Weights of a small GPT-style language model, trained from scratch on English Wikipedia: LayerNorm before each block, a variant of Muon for these matrices.
Each number is 500 + 40 x the weight over its row's rms, rounded and kept within 0 to 999. Layers, rows and columns count from 0. Numbers have three digits each. The size before them is the row's rms in percent of the matrix's.

# layer 11 MLP down (transposed), 640x160, rms 0.085, rows 361-404, columns 0-159
100:441520447483521519498443572618535488454510539507486504527576529477498477453510508518539463569426486528499494467511575512454551505506583496518435516496533506450436505517566488495507504482456510511427556527533502448501534492427457415466606538518493506480582497399513489482535495459468469453564484581465483497448438520535515487469534575486482485475589548514487492470457504515433576477519479434502475489508471491516536491515493487445492506529539575464508508473463511482474490517568434
097:491508512549548488447529466508567487519533475476519544473466549523498404439506508505486445479584515581514490502584511536434446464528485522488478545467568550450486549580512487447539500532521583461554455486542480497429455489479516485576486544494529476584499446461494493535509582531456548441552507535507591432492531469524466551501477477463500493505492542438500523486511455538485528431516515576442457462497489442486430506493473492473433486526454471540547509480539505454431527536474438
109:521452468515512426567529491521415508454421471515548580587504544494417510488464517551463606503447457472516455555555509532530492437485435441451476574495463527519524503503517490528543502463487505508497394543529540488552530479516507474498515520522526489511496527503486484522473448540450519481505544503482481436526462502388416487505489484566508479506474502449529577517515516527548481462545457528574527503505499487527518532534506503511541616480569485440442515435509465478488439454532472
099:464521488452477475535585517555491526503511530523496485587461493484465523523517453504448502509516496442461497564563527453528462495503500444453492628535445476497541557520528505520512435463510535474456470478523532493519450490512532515534509500528506488507401491508494464497522587440509542531465491434466420497480483481453511412516492499439610565518519543457566545493583465428506522453489529476498502502499484571580565435537522496493478438506453495492513512497480559595446436488504481
103:529469535501496490502488534433512452471626445473498468459533551519470447465531504501524468498515552442469508451468611566509545543510504507543540431401496510464529531510480532418446541426477547517428521541483449483469508501491500457499417522539494538519522492494500589472539485553482482507465508506468513477485458525552557506473512485546517464566524418549473445483488482478481457497486523574540478474575520503520505435479513518511604446509572440432501508504488465496511593477501529
098:505511483480558531428491496538530452478483431463428558510508491475475492473530460513489476530461438542474432530502519473526550521596406504492493516471569486464539538532536427484470513451425542446576496468522475463495544462538487440568477539496508533486503435539396513511558612446437488472549553462509448420505482537511609510482501455425500481475593468470553474551518536484494498548533512536487486452468521485507520480517492515480519491555516511494458542528532479539538530487538524
094:527450493559515435532491544636463489428530554503459511591497521457492545557536438460424574562501494473529535506471505539532528542474513398468505436479425464463490545536497523528490519460480493525528495435507489479495502567534525534490476531463490507468532530508498580538475480552504453510535533531453460518590462463493496462505489481446531464492545444447434533511561455484527473463547510496476505491537500482449547440482533483517486450421522537446438506506461536596517520446522542
099:541470473561486494445564528477461483527482495449462484493476579542465467491535463493533533577473450470505485489530536485547445566523423556514458480495516519451428477447477510507436434505451477473534519514484533443510455534447525531408557504574552471457583541487558445546534505585533515499592536488398428488561500496478500500513454556485439428474535502513502560583509501543518454515505539535522442511550562440538500522477462446488501505524543517494498497504487511430497484520504472
099:454531517460398595506446487574467442489485536524473559445472538452508514449537509555463484497465519564459532512534528481550484506537542470484498515590440530478571593455530523462468436516500473461471519485493442380487529456418446489507467516478431483530444468544524522524526508559522485515525559560485532538519475437487430539508528474466495558516455493506527496576514452483425492458502518506452527520487545551509457504556539461512513506522506555481430538551433459515497533507534514
093:496520538470445534501448551482507455525518513528419447459559471525499510519497460480492443459430501466552494546477524527533492473475534522500520545435531427486505481478494535508503520493549473550489514468573617541489490427486543477505511562483547430486490512561625470566486463456486520512497561552508430554432500511484526477507476503533582468361562492520478483489505440508546451519551462531556500477464512492481515435470448467537500466492484466528477531451553493603466488508497479
090:553461496483430414467520467475528503462478473452450490502552496509507601440474461562503482524547599587492522463490496462444490527452513524516485479505457518524472508413561539501476487481510562515506493565491479397480521481499522495600469520467528527553561463557564519543488531453540441550509534523440546451495514437466522459569480530539500482483497474526547499490457534469446466487482448467501551495496580513545472464460496500456521564558495597511531485493465497489442424516558480
109:524584497466481384514562492611518529534440472511498514503521542527495528566476512470489492515555543462531459472580528511499492475466484513463541589502484586500470494447454608492504501444549507512473444465507519457597530520469468540453489436525464419437480476474537458476510526494465547529441487506589504516516518526473482506485534513466465557535449506419471534462504484439523450483529506533611454531514476452514455481551474435552498523484472504488443523529492470504536473503497450
094:582470480512415516464463408518500526484510430452505516507552489494489497493473448459464482488469525452399521502442527529481512508485499519502537541503517523536488521484544554401485429568557564453455487487489510475473466541479522458479505491519465493528494464532537481522490525534496530506526517522510489537463578490470484497520386601520418522554529431584476469515470431469496526486580493487462524537501528505452509435516546539537549510486515469513539445490516521451575538551634482
097:513507552539527562498517565542549478420496478531545483462430520485469482486466518445492502521534477560494450550494451555478514521536469441505559486449471474535514470532440450562514486501517537453531496483475417531517511509503413542528514472422539508529467454554485526519489424531555545499562528477467526583405504398420552456513491489454501499504548520474458555511518485484426503523443469497540498506542520513541416506525498451486485553417518553502546519471513471541536586516546431
105:506444511504531487572520537498493508518469463489528510493576494534491493541485574473469500411527515489557474556530505547456463536428431419482506486548492474463475511545491476515424527508455548534485513518458453460468520510462487506560446491393528599483431585491426512483451490580530461471468493470554521529512517565526557525462543507538503542503599517574508521482475444531503498486489533495485494555480423508466453524448559520515512512443562450419506496530483439533497554461502445
100:490517455522493473525491494529475475499484443535499500445480531484521533447486564437533504479494605468470491482510480532536532463444387567555460547534548546462477470578525589527500524553524456462476481456450418517421490480496530478516525452515531471462564574456433480555481562502505530511490548459495507480460511449523456512435530507517490553394477499469464484480507542523503498522436559519563431463497556448489501515455543556569437548539580514449533513533495459497530498486464519
116:575481509474415497467476556446430531497449529523486446539544512466567554503508511498491458511529540518472511488516506401577403423569536568553431515447481535450521513518482540493581456525512488484525527559504435505518490415474498480553449495498497429478535575492498544510371487474492500495556535500506542447507453536494527498503509509534464543480505514506535511542533555463499379527469551551464499475532487503501474529522488525501531446518456518435473453523476539475468559521536470
097:500456515496552477520482551587462511528502399513468424510491457499552493507508542433467436512541558503437508522521453506456561452460469485434535434550453541500598565481491495457543450474486558482517532550537457453498500490402574475503424475568452468518486508461485520505530500502503521532476481601518526515475453493551556553474552556513510487485503491475492507535481548520438541528519527549502414480522567466496460495464577512561469485487470519452443494488534425492450524471551533
107:507507417459491537450477460555527582508499491485496538556456463418523584528549494469562577399530484497584557469501457451447455487476523494522483508441516460540455603530487483559548565405486477525513466462482502528534473532479507463519496472515588485513495570521538485468519502494499432442470553523489517530515472432475498459496574516467522502522588461494491503552485577524484466497486479528483527496446498486519532448488592452485457498472544484512419453532542510495454496479546468
104:543519544494502422476526460442484588492546443562469474541509556488463493436466572597446540529491579533507554547577515491542477545497493475399524466479483487472524561453505448529522498473489498544488454513565489456491514493454484498529587494497447511486457472535501542530515497468488513437494468601519487532517503420532431484504508542506524493470464500474570475520497435513482483493441535527504522405538444504485477499423500576526451464573503420501450458578524502487476485540494508
093:477542531544493534434459550552518524549548493523504512493527537534502507450521492391469501500529492494453519493529475515478475495488460514513491471517532454505485519476434581564475527396499457540532456510487593530495431498481552498512550459438436455484497528535504527450532500562545486535523476494550432416521539520466530493471408397460510481520499536479567524528517423496456559509572522547453478440496561498504515438489586489505512526505513527468462440491561493526548527392465511
096:494490459427483516478543498529529528477461432584495493424541477502415514572456430553528503417507514509531514512478509506504495482545498480561477457513543466534447547582555573537447501514535477493547519470531459487443502557478488460483531491546497507550421498480484531433505447518481466451543475549447497495477547461456489443479549557491554497480610512514536455481520520541441498443499524481512494477547512519432486546547460568480539529443546501459527583469504508409553457540431484
099:601581517593522425506505452417537515510527498476442557511443445483491483505515541517484469513495533550466562543456455513515475494554513536477532454480512505526510517571546481477544547485502528528530504518459473541425511456516465474511434454487460530498536502454462486440470501442471489433466446500526506516495509566405431595451541450487498508481494551500515509545473483539540508486423434510510559513460486450470486527546511486464539527555482527575480498472479552577453493573562423
100:559547459529463511472570431528474577455474480485498470533500495573552522491491521551471507490510401482517519475516599498532406512517444529509522520495550514480509482528520525519511450492556472555465538525512569569560494440599510466503542459456536505548479544459504563459548431469483483496472477495468491385515492502527529530504541531539434462483519527511520532502435462410499492488457449406465547463491463454548550529546468516491456517474575544500489526484421461498496458471457509
082:656499444510505470481536548514487437467451462560503589544460463535445457473426452590512534492583544494497619500490503457451525505485470535464445523460515437553578457518521502549479554525501495514409474478561460489526518447494531466482545531455487512512480487502428502520489509482447507445508423522541501549504586521471479500500464547490512533500493459544589501504534458498541496537507472444505510446463487533524464494472493532500520460523460519499544540460507444461498505434495534
114:513565470482556484474530475423477446428546462503417520480472476480488484546471552512484481499526491443549580489581497527524528405516480476538560470432588491499546508501519450486454452491466537468466474525544507525551483587470435415497521557571483476501398509471465464500489513510516593436485520548514567471550504475494520468480430452518474517535512520466526484492586532438479496503521462530501573484480472535553510466527450534489469553507505574525467532459527476459549555523486534
106:445502491464499530466486567481507507513470472451493568500531464463463413421547463492485478497493544525555513583494437535475571524483517368518584559510520508440506459538489460450519485491485573485523482538555559538484437526484504441495455523538512524536525464539530567500463531422504499551544480439481504484455521533514428551482442501548491455521458540506527504412479526466504501484536542458422514560530452510452519538470505519482460446492507588477524515503584535485481558557478456
095:523527510434482486486549533465464440557577520564529470543437470388472508446515550485572495530532532500568524451510500480522523470408493566505442505488532536495529577553514443560465514468504507477506449550554496557462555495516504567516519536432513492471504463511505423509487493444516426495497483478453504513550511447559522430552505431460487493562505532448497517555513489455521504526520513511524447546518480441493445521486509520477564497533447477454562485418436502466462471445567563
111:458569514479534516559462510513445532468448457496539455446501545525488481536517521424474441456492512460524548482505499520491496546518519478499467468536579544504581480449478552471469537557492547526403516493526503536502561498473437475472509477537442497510468450441559511452479498527480466497500467547474542506488498506460489476568520494525474435537409542528530490480509520429428496554466554479528482511549395576553484522512446505472419582493493518618456496454587530504537450515514533
103:511568414419482522548516493521430508609551458446506526553535503525476484504518555553433486450436531524509558482546519511520440468445480465502483412484543499421450535485514477468519526482469491453599539432575522496517501497449510561494431471513442496461522476495489475491513484477507511485518541508508516470487496508418534512539521447588522521427475511500467494491528427493454466466559511550449525542581489525454432453506486515493482457519495519540515514551512523584553522548584502
092:526514525464464481494568454475508504501528546517471504466585506503428550450428478440480459506490507586509516530458543495421459561535539502504381443491540515482512502499475410520535522520499490597482505465488538548475516502467443492543511524546476482503454530409523498528440521529492495569434509487496540472498525506510511496541451445495467570520502458486445508443529464542524529572467512547514471513508517555453527547564535551505548414530475433520471549358455521524498507517494497
089:514413463460461403514513507548484491544535505470462498505530506520535489472532518467514480523484466586474495566487514509444451487507508495531429510477529428472523502401505452532542526473483499543546466438561490481478471425505480397514538498502473632517580454499591499549478501500499419549563500511474456506491494529457469525516487538506557449456506512441481454537487494509494491563612530482508531497474588496483551558456500516556507464493493536516522523479576456497470515456436542
095:471556500473464534504457499514467445484517521445444518531595508532470515498511450453490536509496457419518514536520547504569445488531423490492602436506481469496448521529536436493454514442497519470532498502467519486490435535473431577410531544427481492480491477555589535479458518539495463438557465560512443485520517566533481460466525552576529524468496530539463539476465477530554460453459533512489436514503504498458477544613450542451508489510488533496520549538529582471539543470505490
099:500491507471542472580493551445480499508358532485478516448473557539531439483459440480504549532532547517484559519480475545499490447474517514485540539425485541454504437560462512515506533501494513472472518583488511538535441400460441473546507490567480453533515422497428542536478510560519509525481517530454533446503501521546454502523461484471499446499527459446498502538550410493458517548481526519519558399589468545517514484516517476509469588463475502500478540516580472540468516550473536
094:486491482510555412518558499545535520530498489515533488451587538510503456475402500434515544442499519531515451523511553507536537522473483455547505474424467540548513528549500458473545557505549566506531494509537508515536505540509460524530438447583448507519502446464546473436480509527451481525471506457526439502504418492488482500490406476433490501497506526420578505515492540502532507578526561500542580500588423469471503502513475503494515403417479451538536512459516441435513460501543488
090:563515538563497534506488492465514467558469554552482537519521528515505444550416413502506468508504540514411528560504476528515494534498444547496451517471467469593477534471425486568545469502578519480497520501464428504517496437538415505516513491573501478528515462513556543496507549410516534478556518465478454507526585464495501467460507516502537477449495508549444528559537408431515547481469504491485442454539444510449556499506499534580501473512491513537556469507486393455479438487510471
108:545428451489438528459528528590489516512450455539595487418459475530500506493570516558458480473507520508475500460506498525526484557463449473503515483454480440444533524514503465558529490520554484444450549512464497412532543572557513479458559451571443504515472535493470526496448476592513460557530442452522520460466548526518472457479582432457538439547527485555483506545475524516447513458512466551587491495519536493432513518536517480442517503553516456517490550529501411513490488501459543
106:490471468460543550509513546615470565502479515577485527519510474454562501463565477503483454499492465529508551434494477579430468469413471429509489518526473560566545527516515400457451474551494434554539499541503492487510537542493523461465533454509466458495466537490500444481490545498470499528476551539437483477507591452488538505449510494470517535527399523549522524544558502513404491547539511471532526516502448571481483490527441466474540469430461517563461503522517514542413470502508502
103:509420524494547456464481501534514475489595494391517545486488499485467390474379477518472474551501526493521458475503531502473522498483494417558540494464562581554456510488542515472565487499479497448516567527495523487465480562525557522435457420471523532516578480511567486500543433494496525508444462543466464540531538518392497536526507470477512561520573497486498516487513485505422487454492460549555434490504513470496497544443533471551528496544458567502524497447539484518474544476538504
084:477498501538549437480479592519479436491532508499479487511511511544519543504485508499472507477525484521529481466460474473502504551535552571501561517440455535512501589540478515493545505509536501498560480530535484421442529468525484534449491518489443528468543505564512483480517568500427532470502432497448496515504507492494518627483473517505501480517592469413448449461488476405528490419554452518555437476532534442497425494512498519564572491488486437442579508543473420474588492454512508
111:498513490528533448499473459421413476469483492535485517513591504490516463484479476451475525483452570554489544516478535461566554501453393515534578505488446472531462505474469530542466524515527560575525493522470492582527466556503476562525428532518499476468490492566463488461500449427469432552527500470477497533411496456488512507528483472526526500483485534514504518504522521546493545623481490530442521544569520500508535507508500560399519509538489451436479489512564550500431449431443473
092:408525520524495529549489517520548454522405485509495498485534550514567514492524482508492495445486525492481541526517527455593455572515491567478492422514508458507495463466571518425477488506483541475453497571452458441466503464513438471524589523461510513445488440495558471533462409513508496480582516453464504519559489505485531552457478495547557540435499477532492505442480448496529481404434542522579482558553521541568501506493451405478481451543468513537538535531490487460520478504515562
094:532504497512506461445530611508545538548531449498421546465484472513533532476565562461517472513512474540525554480435531504559447543428474516509458499476528457461462521478481496516529471534551447525498524530421496463433447545451590484520465467516517593448506508487483471450525515475516463513512550458457516498494583480429503492532475517522463500562471446527420454461504552517468521512438592465487537505525488518438534471544588527502436475486579499513532491474484485514516407573546498
094:563474508513526385475481531472498484461490409523526525511526552535496574493468368478460448575554485483565502514504482507504493473530480458529525450522505424507525494565488442528475490529484478441502564565492555504463492444497446481514500493499546503453530543410502455515493426507500485494563594485464513423475506493469467455464531499466531540503563440572501483542475462495464459511477510507552544533527562528444563489567498570513533475514506518513478521584425522432493522537509502
# layer 11 MLP up, 640x160, rms 0.223, rows 362-405, columns 0-159
107:478509464410490480471542541535527568496457552410514485487514488531512542514467527565460576537456521426518457537468518492579600470436565432465489481501496524507460476520534539511494511498390544561578509489465528486588530537515490560486431514464500530491439517506551534424453489526539492503519474495509469499493361537532491453504491495466471531499505486434503485553509506474457548495525494496486495504579479514448489457549488511453501482484546488467549485538427486477566459547506570
103:434538560464494516477525482439533493556529477482534512516535473558586423479537446448444402486516435493419498475498495429521506498527562518529510477494537530510541485532498502470556500551465525543504590447467501511479516540527514471511493472477475499559541521469447462530516521520501459516492521457475566539480521532478622555446536518476456567472527463472482428462475524485492538465503524487416512476509523494459451491406533577483464414573500494536526523507506489549502544562396515
096:563544477522461491482604479527495470417521527494538570457514507518445497497539493471495589530522562430564458466503469507550482438530568482485527498533520431434539483519500522513446462472515470459520520517630450504512392454538495440515474551429452482468528480506468529506452446514489525495555457536553521519510503482500501539448517447530475485503443444475407571510476518496434498469477504492558533537546498548548392482514504503497446500487467488463492536511573512545531457494493522
107:525488511441427494473419455522498530440502497535492563534498476576519530439507543488473455522525504533519489579499457532601497501527564537541518491486501431558555453470476549471610457508485450447453528525529528481498508548520445515452496473509497503470501512513518455485481534497512484540497504497494464513420559511464516513524522456539480488466543540539511525440462467511479527523534603439541478523456517473467487449433432479498430527445517519445563413605610515531470497463478485
095:455538473500489452522490528539518554475499544473521412459514516511552472567535523518478459517510507482488533445507531506536510515523490566489590499505508492502418513534462531516495525524577506426515541462476436469520500457438545535485538491538399431561457432525469491411474502557528542480443588472524578501487524499422502458530502493446450466597461504537446531448458561510513529509506469452531532508462508447505464464523540515498497556486420557522509505529476529405420556510526491
102:442528492451563504525473481445494571531510550515501476462500419581570493497470545444542537508573478479457517492448568519491466488497493546598503498552500486512471418393457444485567463611489534503465463518456513517512520506509550496513497549468455493458512505483544440490538459411512480455542523509488449515506506478525571495538508489446422552591478506516531520454510486498468518423482448398549494475548491491461459538505478457555490492555520454476460546506500514509539542543520530
097:503466509488448452489453533480530486552488462537482490574544504499523442490507498535464488544440541585422492510519534498481429523523472517467585462537485552506509540516480529485471533486504498502523466493481444513458482525526525502557505502521546548479615496520376494575442452559451448499464445484486481583449515429476528544462531459583486482560508463545481488515508485440454560439574501577530482519557492464551449445484458490593524524515483530523474489457495521504515422530465466
100:496541482496499423453492544582523472472535448479500498544549497508488477550470490411503483456509549442466474491533522560506501515516488511482555493555520521517451504445539607467449596448485477497491415438520456498537480505509514466507490504497595445501466495495433525528437502542492519539486464488568524521446438397546494565525526443488480552573538434484548537488530509517540536496532430524536499529504426485506408516479519532433494533546445465479503536547487473410541483502543509
088:450564397561450554458482450528510530500533445532595456495453476417493527438546518455539567432486524556507481452504448471476479476498465527443452573571516559488490491486493527474496513502452544423507474466553519543485545506542488467494490506482562524520438449499474547485504497515443564499493491527436522473479499549484470557549543518524474507439462462503613558461534407524556518482491519501517465479471520512538512514545562480558486524487490453523505482464499444457550598496541499
090:436507521491452500488493502554445564472567535559455476514538533520541527473474468509527408534530426519457502510493487572471476522490443450490435537557504511473432454529492526509551491528542515483490482513457537428558514504466469607478411541570475499424524505430452508499462564522494552474551500483601487497487486464575458533494593485449477577531565497486488474524448556554501503464446476518493547487470430491454498550510490529529458451509490401522508506531493482451465485522509516
101:495485540481469486540495537462459420441523438419483515535539483523523438465517505484492462452458495515491508486505446514541483449559511480447578484500478530457548522544505450558508448537478530473443540506486480565466581485545507453568455494474483524493610541501414547507445453564469501484511524546454549516505465431442523497514595497545457528439506495497517472517446474528437539501453545483478506498599512560541499485430476584540461484540549506511525512599474462518470524479548518
094:393472422514499446523429550511482461562566474546541441492510552552481450483511535491555562512476488521489485470445486435523474561512586449531502546540536461540485498516518454496498468538580535503449484511473474436552520510477497496505525496527469501492542522494406569451457440458415457504471495535528493561518544563453515563518521531445527495427498463504481518551457460499453488518418523498499509489515524528447516479519572508498496466489438575565527556551495548542428448487485539
095:476590474553481464465499451499418578478492523477498494576533548451546532495485541503424440518511551490498614486422502530474498530521521528528479488555503524584530486414532492500459523482510570527463430519496505474485485575503493511479460483506525479466489509461459473496453503503503488437489452516504532510542429535541507526481507596590456512512427523441475439477474496401501530443532516521495571538539478479526389530519440521462491540501476539508471446529482548463552521561490514
106:502470595527446537438446534466539507462562485528479530532529507464460494497568493500416554489506581432493485537539511447469495589438534485469547492510551440443512488463500546503491494503440449425476532473573536472501496497487518484453503481484527520463562489475514539511496510551461400501534548503485554513549469517491485498516467508502481446529502553523500511498515505493528495517473548468513408471469404529491614453369474463505502474537467480533500448595502575461516510532543508
106:489490572537439499557467469526459407509456589518514504486418454476530563510523511434538510566476507495440519529450561464509454483502517525483550515486506541496523449505467500501473573464519441469518525471456532491509522457473477559512498429524510427424462440570513550555464531508512520529423491456502518497447468468496499450532479492551528539524501532538539514567529491465472511529554471488531562535537435582526512524533459448537509515534566374548493480468532449467547458495448434
118:548512489437463526442550464486535491499462491551516436475489451500573460511500543441534490396563564513486477467509523523524483524464542531474493569488435519475495501468447560529512461449568557554535515465562550552522481522513492492552476481533453545492481520506496472482475552531463469499463447462521599436455535521459601540454425487567438562543525509488467484567489562518496489494468538541478572501533522477446473466467537464518563515486405480484477472458532528449534521517500419
100:464455502548541557502459556554466483491498563520490500509527533487497484414484428485476527501475547457526449534465518499518474497521468494525550495450442405412516477563568504527484427500525488474481449465482491549479505435510528555486495514564555510517557485511504523519491461534513479529508492485598519530499461519479405492509478516438488429545471471395485524443500467536515633493459449531499548525512460518539521522543480462597397487442538522509521518567464556509516486456527518
107:447528506529433493515555515511523538494505544471543574484463500547547516510465420581479498510482508459519440447506477423509405529504544496473490456481508454511519516501461510555517526477489442479547496489513465543586474464469540439530501514483499481548443471484500455492522524546494500434465486549493500528495462574551502464557551493489493493441559526543507522473526462490490546623518500484549502475558465444364524402489527438551524537461492408449543523482587533480504491468484524
107:418458532484520503515537484446521486464519538485517519482574514460473501517538465506516475526398486423516489510456468464436537545477521553466459550553528489471462536553504509488436452510501447513566473550510476553526513554492468545506445494511515501568541528460493535487508548460456470546452478487507548587539529518530461539503499477505512578490488514478456515533517513474576508424477501501563437454420499640540498405532471456448494406535451478539489472471487490483478591521551484
096:512488495459582410535482556564453541404546454496540520452580472519484449438549483465497480464500492497448481548540485522486437534515504492485511516515537525503496484551496441544429424495576533537485483502509496546500566543507488512511583445489505491484519520536459471509453493403418483517518493478447558466544415486478517476497476540471528496532536460447462600526440560444536511485445515534495471460493516467552466538535469510556513597459538437508431516488506511558441511507495481
101:500536521549470487441528526464479519539536543469507449442463487482454486564515520470514488423507508498570456423494520541488520406426524532545509451394534529556473489451535497487467488461558511552509540498484468464541530587538562481575493536548498541513545488467497479473464492560473585422546477513464456471488499511540481476440487537501488489515546502546510476435487463437540486595496570483461451623525521505492509568517479492525492459491545491523534494494430434423525478526486474
102:494446540513473585459518531500529496553510480539485533444480427535527462437442477505451491448533519466528486476507503564490571534463503630515538478521589497480562446546496508522460459427495558467485568534459481577521498477491486486530483461482551459489522484535472552491493554457446536487525495486545466414476486489553504492435500496532489439526500447543557535531464401558477560476475531534511481463520481459541535483479475505432529532579553504484534393509484592510490488471493502
102:490592416550488477508518445548498443509453514495546528502509494457454480498535518445486540495451533488479497480524545428545465521498477496488495504490550528445526490463500546487462463438509421456578500441476509581519521486561527533448482465547479529503467439499499461632503473471429392455535532510544439516511463534535521462447483496563578516541528539478478522455521376545462421530560509517550561493518530455483568531491496560534503537491512494470510478455498537529533489501495476
094:518499508540535492434534450459559471536495543528463489525469559526553486416521490509465501467549523475495539499485530478608443515503455497545478487491505481512470421516505488446541477498461520525533527560555471483479559418528478474516514492511582493523551437538454527508522445443469488519496468476447536509528478537589529545467625487520476442534480510513577486532466526516513534505499458533488435412504441542412401498459592528484580495470483470544469509480479448473468471548527524
107:559489499487550435492512533505480472496485479438553443526484441507568478518545519544484528463480470486507486520570440505569482431443505533580540485525418491577494496509501443482464497473504494528435523448466544502535469461464496445530510500566488475522442522479517538530498472514460529500504500537580468490522440481624443473534463466577530574570529443518482459451510458481519499561512557552431528542559493570512563478506544468531540449474556462494484449486464431426501469509455530
109:433553463542506473561492492464489481492530560431542458607518496482487512516501551473484518502504491500559527532557446474473479540502436477451580499518505496473424529514503526517506528458464513640543523487389505508528535492511429463520540465533545488467528439465479548429419484519486505515474474497468520526529454532437498517502551489510549434563533486537535493393497477439482540494531501475531441542458427471507522467512567451421491492558529505486541458541498447553539509517535527
099:531495523477474487528424428498505489444552489459492515520408526499530496413529577532491498476446543508499489499457482555505501476489567468489584441505525492470500463492465583533492548504553460535573556554526512547492463541445488517405503531550445521497487474496551596470470467509449472494466563493464495450533477482528536513543479524493534553443492495523515547520519449516474462492500480475565443582509509462458474458520555535531508494454559410556535428490568463437529497529402496
103:470496482491543443479490480504455435477515507460464512474514522577470521575533609493455531493512489547477509563481411519524499496482434530569490503522483475554443443518446600485438469471581448464526501519568497478564553470493542563526475483468525444555522570456520476513470444512553512529523535464507458513464493482482454505515532487494416484501518457507531444522519464515478530449530494507460523433523511581515442466479565563507605436504482460543488493566439516514564545447488503
101:535500580462439479513513492480526454542482475532506455456495581515414466520503509426517465485577481506473465490460473539415497627497514490566490543501478470487570463507505454499527526550458531549482479560437522568550483477521552517520474532426473475519532510458480522530526480495491489498540461465520524423490471479545417541543505472490420524487526528506463517459587447439496547470498470476535540543589513514586533476524440503525474538449475448467499473454529569487561468503454556
090:508481434448516567475454554563482496520495491514536539474522550524482447462463485495551533456539450439486460523480623480497564499520484572508532494452559509477478465484486530517473488520520448498453359544435554483495509564525526524510508502513482555447456493510410520487471502468503547448627468487480505479496511440525548481498510490523521452512432504457528467510504514566480502505502488402557523524496451484499493562509522565591502531511514463488562504523448520531530509405446461
092:503479491486464505483519531581507492533555531512508495453487494483505540571442553522545508540453536527442548524460469484533450477597544540535573609580513498435510537434505503454489431442468514533505575527486432516543514507461601526475456503549493528479534467486517454544479485430544482485521482528531478498486527510493463510494478533563476477444414467473471505404494507417543539515506476442522489448507523494497529472544481495453441488541468440476574516518490470511530418399488481
100:453527453417513525516567516459472477517528448502482569509479511444530501498550521523590477412507535483509538441536442510506530564510477566495490542491475505509437492474475548511487498445428509520424527465496479504458493560466412537446603475507502583531524480433533478446495541495507505488473533517520538494508513394558469532544561480473478458532457416514503519535545514441541522515473510518508517463530454451553503505431584586483471535508455524534485498464558410480506527498513549
095:467527517433440582509472498454521539459551432430491511545568519480499473511539563481509532505516507520448453536538576458533539490547573482422508499426464452459535479442487571464501480444499448533474506541507472491486434588541508513515491459439457508479456448573487470518522550543463578529449502501521503491564520433537478514573604479453551502504493544494507512487475497539489480489499443438565483561493486520476485567471456459526448471426537516449548514493472511447540548536530483
104:532534484490477470497561535513496494461559543466428489531565475506555432504532477492473566560558447427458487530504465456528539494523493516497465479556447484438434488522458529457508483515487485491424551519533496522475516540465542552526486529532540518493526525507424597424425521539522548480531484483532521469490474439447458432475533530397536453498571490525475531475529518505542547425528478538479540457501441469494488517555564500533576458489524503496482544527377480587495464499480465
107:456497520573453529481487525483474579464469417454566523487506515423512554527523493489531503505542488543479563482545533471477556443446483495466551529549428467587508452456541497487471547474440546497525480522560564542504483568486529515482498547530497447434491467539507467422453472511444492495385550496476477464573460519494481589519516506510457504433506558533484450508451440473535518526471486489457491548532574534455477543592485475449477518507568550510468519532461488429513491474511474
102:541545559491485534545494435519436486487500517538521560510452562551495521481403509534482585498559558515537498556504487505473420520545469544494484540528510536485484463470459532535403512507482485559495520511449499453450564472493499553499472457537512471525456472560491513465472451485490486446501473477483520495532512507496439478509501461520439526445530505470483459469502515529439510408512547562555453500437527520453568546476578553489418516470552504499468424558561392497469483556453579
101:567498589483458517571451506525540448478513495506517456489504543564541479462518536557547533431457486534509498503457523559579491545529462497450483505440541454472520545499563490375495489483544441440495488524570511514602514475478520466474504505518535454550521475467471520456539539474533420495546483450497528507574450509492444495505599486426537497466575456433459505490486499467542515485512435536496512522515431489544468457445500450530460416529516525532458424533482497513545509506503474
105:496499387526476443581533478518483514474533434532463504618479506531545487475506485454498581447579433518487515516527444453521498470465558490519482527458507472506530436607446499526458455482489551484560480505539478533518523544506516534474512441460559530482488537476507434499450465546567531500431512495490600431462503471532550551531470528497478555431482537500484495458497528502478515488476501514505513510511396535465494473478501478458487545445498404494545492546484571585480491520479541
085:479560529492515514475475493435463515457386545518479511493436498538461441460509529512595489481555525517516466476575511500566502508526542479528483505467567549486528506540471522483456531503442476596415500451565492495512511552487529516467532457549484506469409468485470417453579464600516466503565508471572536491488504508421495485523524481492464547479472556507507577464524501493481504584535539485497396542515484520537530491462467497509479556528445516461556503525494418465486440494489532
110:424421376502442511524499519449499446503437439546493539450574448468512514523463543544484476505548495469525554567487510522490501453537531582549476510517461544456515415490469585539485462513462511513418503524492517537501527530487502522590403499501526533471512460612532478506461547442526566552445508499521516520535462482544551535438463489470504534526495511542475530488515466523487518500548518456527508511433499509454512461544424421462525475543554473479504516468491553462522540469496472
101:508530465545534512521503497474572533528531474533560470543508512531532500531499501480500560572558539575488531455540519474555527512532406579439528496450510550485486454478423513580540498438506494518531463498533506547466455455466468569482491526493468445480512450523480546564531523488521448481390510559449482410451457517488477482546527422457491502523513424474523453448445533488460540547468488519458483494510492515437513470540506494547519531484555453537482499523531469500390536524399466
101:525474500441551488550500439470504502501493509548492476456530546496497434447540499509458564477468560390452438510517476534551513516500498552546478478482533477540496502498482550538486514394504464511430531565547515454441467428556487500518538437528485499576475476425555526457437528524479468505475508479510508465475526492474488498518460471467522501430575516511425569553433604488492525530575532444569481512499501498521524520434472544505516527480463530473500510577442486458612528503527482
101:526514467453526561582552500504340523510509489513546475500571542509512477480503520488468434477499559554489533506420467547552475522508543542488535461417531492509453501452529511557531532483465550487470540487514446490509507489526479485532420523496442449477443503544486509440471460516524570464486554553485504520541442475481428563482434578525558461537466488490485491558445419456566568519520544541471479547541480485545485484448512486542515506489504454500454449529528530495487438528547438
097:521488485607456521599501421521530492476512456457528537476454494463489404511479492551535518560456433579465439468484507505509465499464569474419500488473525507498441491529512493513507437517498444532461459436547500524552436599569541478533460484521520507509551509496501519517521423447524578499451428470593523475498531445478569504466495561524505519479539479485504534488505498483455486525449503501487566448503541583506501545507508530469505528474589468478464500437503557459485474572491517